Weights of a small transformer language model: MLP 320 SwiGLU, rotary positions.
Each number is 128 + 24 x the weight over its row's rms, rounded and kept within 0 to 255. Layers, rows and columns count from 0. Numbers have three digits each. The size before them is the row's rms in percent of the matrix's.

# layer 3 MLP gate, 320x128, rms 0.154, rows 309-319, columns 0-127
100:139143132136118143111110147149095144089100117092115107141154121151122120124114078117120156094105079099113115156071122120117156132117163137117075101147134104140124127122084119162154110128127117110176139097158092044137142130099110112160101107094128149135132143119170123117158157124126074124091126139109134143107148143143149114157123123124124080150103131081108131117116089113099111131142
104:098135120162151116148123120142134157134120143161111113107124144156094146096094109140115168141122113103127145143124073129155101135177128122104138161135095155121134155142128103121107165105148155146115132062122141168160152098107144167132125138085129117140147123078111109128118147131128133087117127093128130144149112144134141176191150101108138103138135148102159116128126100174075148072107
092:162177137150136116140139109105150144116151091114114096136129157097152123165122110128100136156082128137128147103160150155108134140107107103139147145110148171104137102109082122125111066140091141067129162075118128110173126142108119152113133157112159129136116049084108115143138102095152131131128099107134127123122165151144114119145131124134132119116134155159122127106122134135071133081110
100:091113115127148150102104116168135137092129141152169096096162176152099182099083122122105142127141144090125115116125124124150127134096116117107141094112134120100112164127150114149130088162113125134154143158144116119136099116138122103161144130124123134103108137109081152151125169147155128108119153134205145119106109142116131124155143123174130121139131100163164128118082117087167128104068
096:155108100112104140137135123150173141117092119142115116111141139139126173121139148115140148165123099143097071104114105139117118128118105132133146161085116104113173121118150150122138143151146150092198143097102125089117089192157136106118146154179144118135122137067125145130129137152106116151120146092099188119118135120108128137126106116119116095095116119157110106146087132130131085163142
099:114125140133145142131128106128114137123133104142140123178147143156099141165100110158135112097109115109158160090131127133093130156138150107120145120156109103141100084129134137118141110142116152114133062158149110151176157135119165176127102130130122114112164127139132187125165144132092067139116079110115180090116149124134114123145127118124156113177155141169124124113095156160151144157166
095:127140085117107180126147128122147125144114153088132098150126188127143130137124127083121153142147130130115114143139125173131137126146107056120150153141101090161145131099130126137112165160161103155134081123140125103160134102133140098160145132129125150122122110097124118134107140120113105105124141158105144105101136130094114133155095103086178132091080154093089085102124108147075134154143
097:105119106141104089141088102098114138157113138148107122150097166131134099120111174108121136159090155143170137131176086124116139155137119141106122117078088143092130145122158096099133086120113143155131162137131143128158109133114148113104139115116179087115109090103139112095133152116124188144145124118132110126156101157133128171081123134108110133100109087105148086130112083098129147123141
106:164120131132129142140099132123071167144089133140119151111098159157105135110104129098124114098113083154094110116104151162081115107107161110108127162095150134111122152090137177123146119132126113089169168100121114120146121151091111118128101140126138128136130152098085136111114144094104107164117095135103143106156143168121119135101135142154130144129119075111090093135122069135168139152097
106:147153103124147178127148151104124165108138144089090115117118117100130134177104113119170167121127146122134113109156096066121083146132112120081110117113120153121103099126161138135117159143098130166133140116110151108130109122152091140152141155155151118074110147146132131097149146153130079147124120149144088113127085133112182160130145142149116164155155096161150093139154089110110131133114
103:092141127125157109112104169120130179109143147122140104167123202138076122137070085108114154101105148137151112121169159090123127114131091144111134155088099124084108110126104139140121145126176144130143138125123144076102102136136113143138151168112133103138108148135155078140095098156134118132130139125104158099154107174159146105114118121121136137168093102124106142141155136139110109134121
# layer 3 MLP up, 320x128, rms 0.161, rows 309-319, columns 0-127
093:121120103119158159152109111124111143151104142114119106129137181154109122150163079137129126173094145143118141115137121141130103158141124153166127159110124126109129151125164140134140164102169083144130111115145152146162113101101090127183083105135123170112138180105078087130145141117107107135145157165136123128161139164145195128124118100134159147159125160124145133131105098126101158111109
113:141168107125171133078125148143161136118132151113116114133110096156162101136107176097139155154103106178082126150109161121121115127162144103101133087138123181153159144102115127090125126125085143117146166136128099155127128105123130106149140138136163101089130133130082093139125093148114149132165114117151142148143144149138172107129109138169099136159092153102135143158138093117141143183117
096:134115118134170117131109126179116162135122133137181168099171144129161099115120108087132162144129191120156096122145138158129063136145126143121135144127120145124167146112143115150168108160115107140099105150144118115100101109090120111123138142114093143143145140130065142099104091146122151145146119078093140121151125113141102150128102133145078143146102135120140126132088091151103145101096
092:139119087163112095086119144129086117132109157159157105124106139136151126166119132123142149123136153114135156134088165105115115153101149127140136120108106149097104101091109063094174117168134139143106094131128124111143118117136117138156122145064140107120119114122126093060104133106127098093156118142178130125128106155155133103095100104141131099144169117162125113172125127143155163102132
099:135090143133105145169137081103130126149118142124158085116158108147125106177099125081137138147124092165141121114151110121137155103122090113121149143139147095099101094108126141065155107092129134117139155141119109120142105099090147140172177161160134127103133142112163119094116105152114124109147150126138121146119108083108135095136123086099099096141100065114112154150107160127138148122134
093:085148158123125091102147143150144137129168098152149160143118109119092110134145096086084121132122096119136124132112096179142154092120130123118114123118091136084126112150139142133112135114153091135156150104153157152116122086093141178117161088135099133137144155146114138128141110177174099146154131117095147085115105131092144122125116121109120107094113137108165121048127107151116154137136
084:155150146137147129128119160163119094114144132123117173107128095144145144142132143163141092186123165148099109127114119129092154109136147158119161116174108096135148122107120142144116086134079149128132150152105102093092110166138147141143111123130146156112106086130122141121103121170098155106106138085152109142166180144119113169127146130114115137146133115159124150103069117069163143152123
097:099153166123141105164069091118086174156154168098113107150145146121079098121118116152103147097150153117117135078117075152151121119135094124116120133129119152117132158139137129110111163127124116168126152145164124155113116153135096126126114169133176117144111119103128135091150122142145149179156134174132189183148119161094147130155123148143126135112130137137137114100128119146124102144131
096:135113120122127098140110092138179159117116123084086133151144103146110178131120119132114104139133164143093138112175119104095108165173099142103140103090185111114134111145089108136153150112132127122105137109169110124142145124132160120130104148147135147128103159115126129107118146132170199135128106107156120178117148093141129153132110147166140128114090168157130133107090146107156170146122
092:118137180124146158198150183134141132107118160125119130082112097131145121118125142109111141138095094101136163109147165112148141083138121126145094117171123110094098122078102121132120146101143160146107115164112078127127130125135113151168111109166112139152108128178149155101115157084105128121132097167134111159139099102142139125123160091091160126162128147114098129131113115143101132111128
097:123155168141168115121131156104120099114123121124091148157066112080119129092154141128124135104103118155177101122146127145148139151165145134106138113142161098106099121144105145139120096164108098114152145127091099173172129092131116144118132114149120162120157143134074159110157108142131098093128117099115091115111118133093125178122121154152115091091155095112132126139076105098133131116114
# layer 3 MLP down (transposed), 320x128, rms 0.182, rows 309-319, columns 0-127
095:129136170148125101147158163140158100129136148163119105129125112053097117124140141110134134122192117149180115139181129109124164134122099107110135158150118183104133115124099131103131119140113156111150156145128132165109127162156119153152091141118139066124149121116118147100096123121161146121172130126132124118110114121089129108174100136142088108163140097150125074129141143100153115119136
110:121093112129101122137126121125105171134132114151115104120081138147180064176172130117133145136162120122153160120143130174113132149144094104067154159130106130118125132135145133161090060167144117118106093102139106140162115130140144137143161137135154120135094187107134129107130112115081076168147129115126119138110112085140102117126115160120119120112110144111131121137142111126165118120088
096:124151158123114131147137187111134135108165119124139163101116123131127232097115108115121104169101169139116076147095130127134156134116110120108103148111126131144099100131131164134166120134138132130122144140101107129125124132138143152109119140168112130139174198130159132137132097141115134127142144095069119140143133127113112135150124099125072126096171126163074106147143150112126138137132
095:138142148138132121132157144118166093113123079133079176144095124157114024113122112125126110156143080128134101115154094156077136147144146087136151168143174161140135115137112148110094135118157109103108146126110139119091114119133122121138137109137168101112093131140146099117135125152095128142147086151124099123147163137118111141144148112130137163131119117113127166094149139172108140126147
099:144115146110130155146140072135137151131110151141166089137127134111178150123132130145153136187144170111142138092133155101136122135091151125135182131118167126099112146135101147143167127187158188131160093118145133124135150100107134126141117108133112122115109120091155143159148148159094090152081161142164153147151130139133124119129119112163147106084143148107113125094135177105111134140112
094:170133109155089085125161128100134120105123113117139180119118129153084165123120123142095095144133155081134139141142080154129142080172159132129134120131117102164153141118136157110138130116171156125111122120147137153081196090142133088109078109113125120173152115134145096132171161135095124103154118129117118136134135094139153100183117151117148153120139143121127109105128147129116159135115
085:154158121139103148144107111108101107132126120154114127139145118139145172095118126131147099136086122136092110148150147120098131130099162136121117123115150127108147163095144118177127115137160154095100104130141113181065128145165122098130119129186118110105149146128087155130098168159135162119166143117130121101155113158134130111144096109143184105136134115141172101081176123115118148084154
097:129122163113173171107119136095105112160138164134129166098132126109054091144112108047139094170134151137119185147122147095146132083124121161162128124150137133067123130141164111116163114129115114145103139132104140118159152127117187135132137140107111153145147154143128137120149134146115131113142120125119124134137163149125121110174141168125102126148152129123157149097099161124108113125144
095:096143111135144093122104145144108119111134124136110069139147133143132163156146108122133131138116141082094109104166107086138097168107111113109159141144099108150116094136152083143089162151150149106090107093142105116091111070165121145141177084127106139159112152139078118156131130118118148076158137121128140139127124083145098135172111131134167131131119148142154136146104143145108105138101
091:111146178153133131080136127141142126114135122127127124140159151087085139121153133150145130116091128142140140154116146150124120112108079159136112149167138128095128084151142109122136163189136133163116149085106102123177149163125084107146146148145130120142090138164117119166109167123110157122146136158137131100144088101105126139110172119142132163125158116123165148121128059141150160127170
095:159144111151160145119088127136099093161099086105062139103132159100093162129120138134096140164083116145121109135140066110148147139124102084134117146144131140130131101139153169157128146136132115144125094177116171180131077132096122152128129105106107098108118122099090127167127112121152154116103136108124092131127171094138128144151147098113177117126142120135150128131112155130106125129153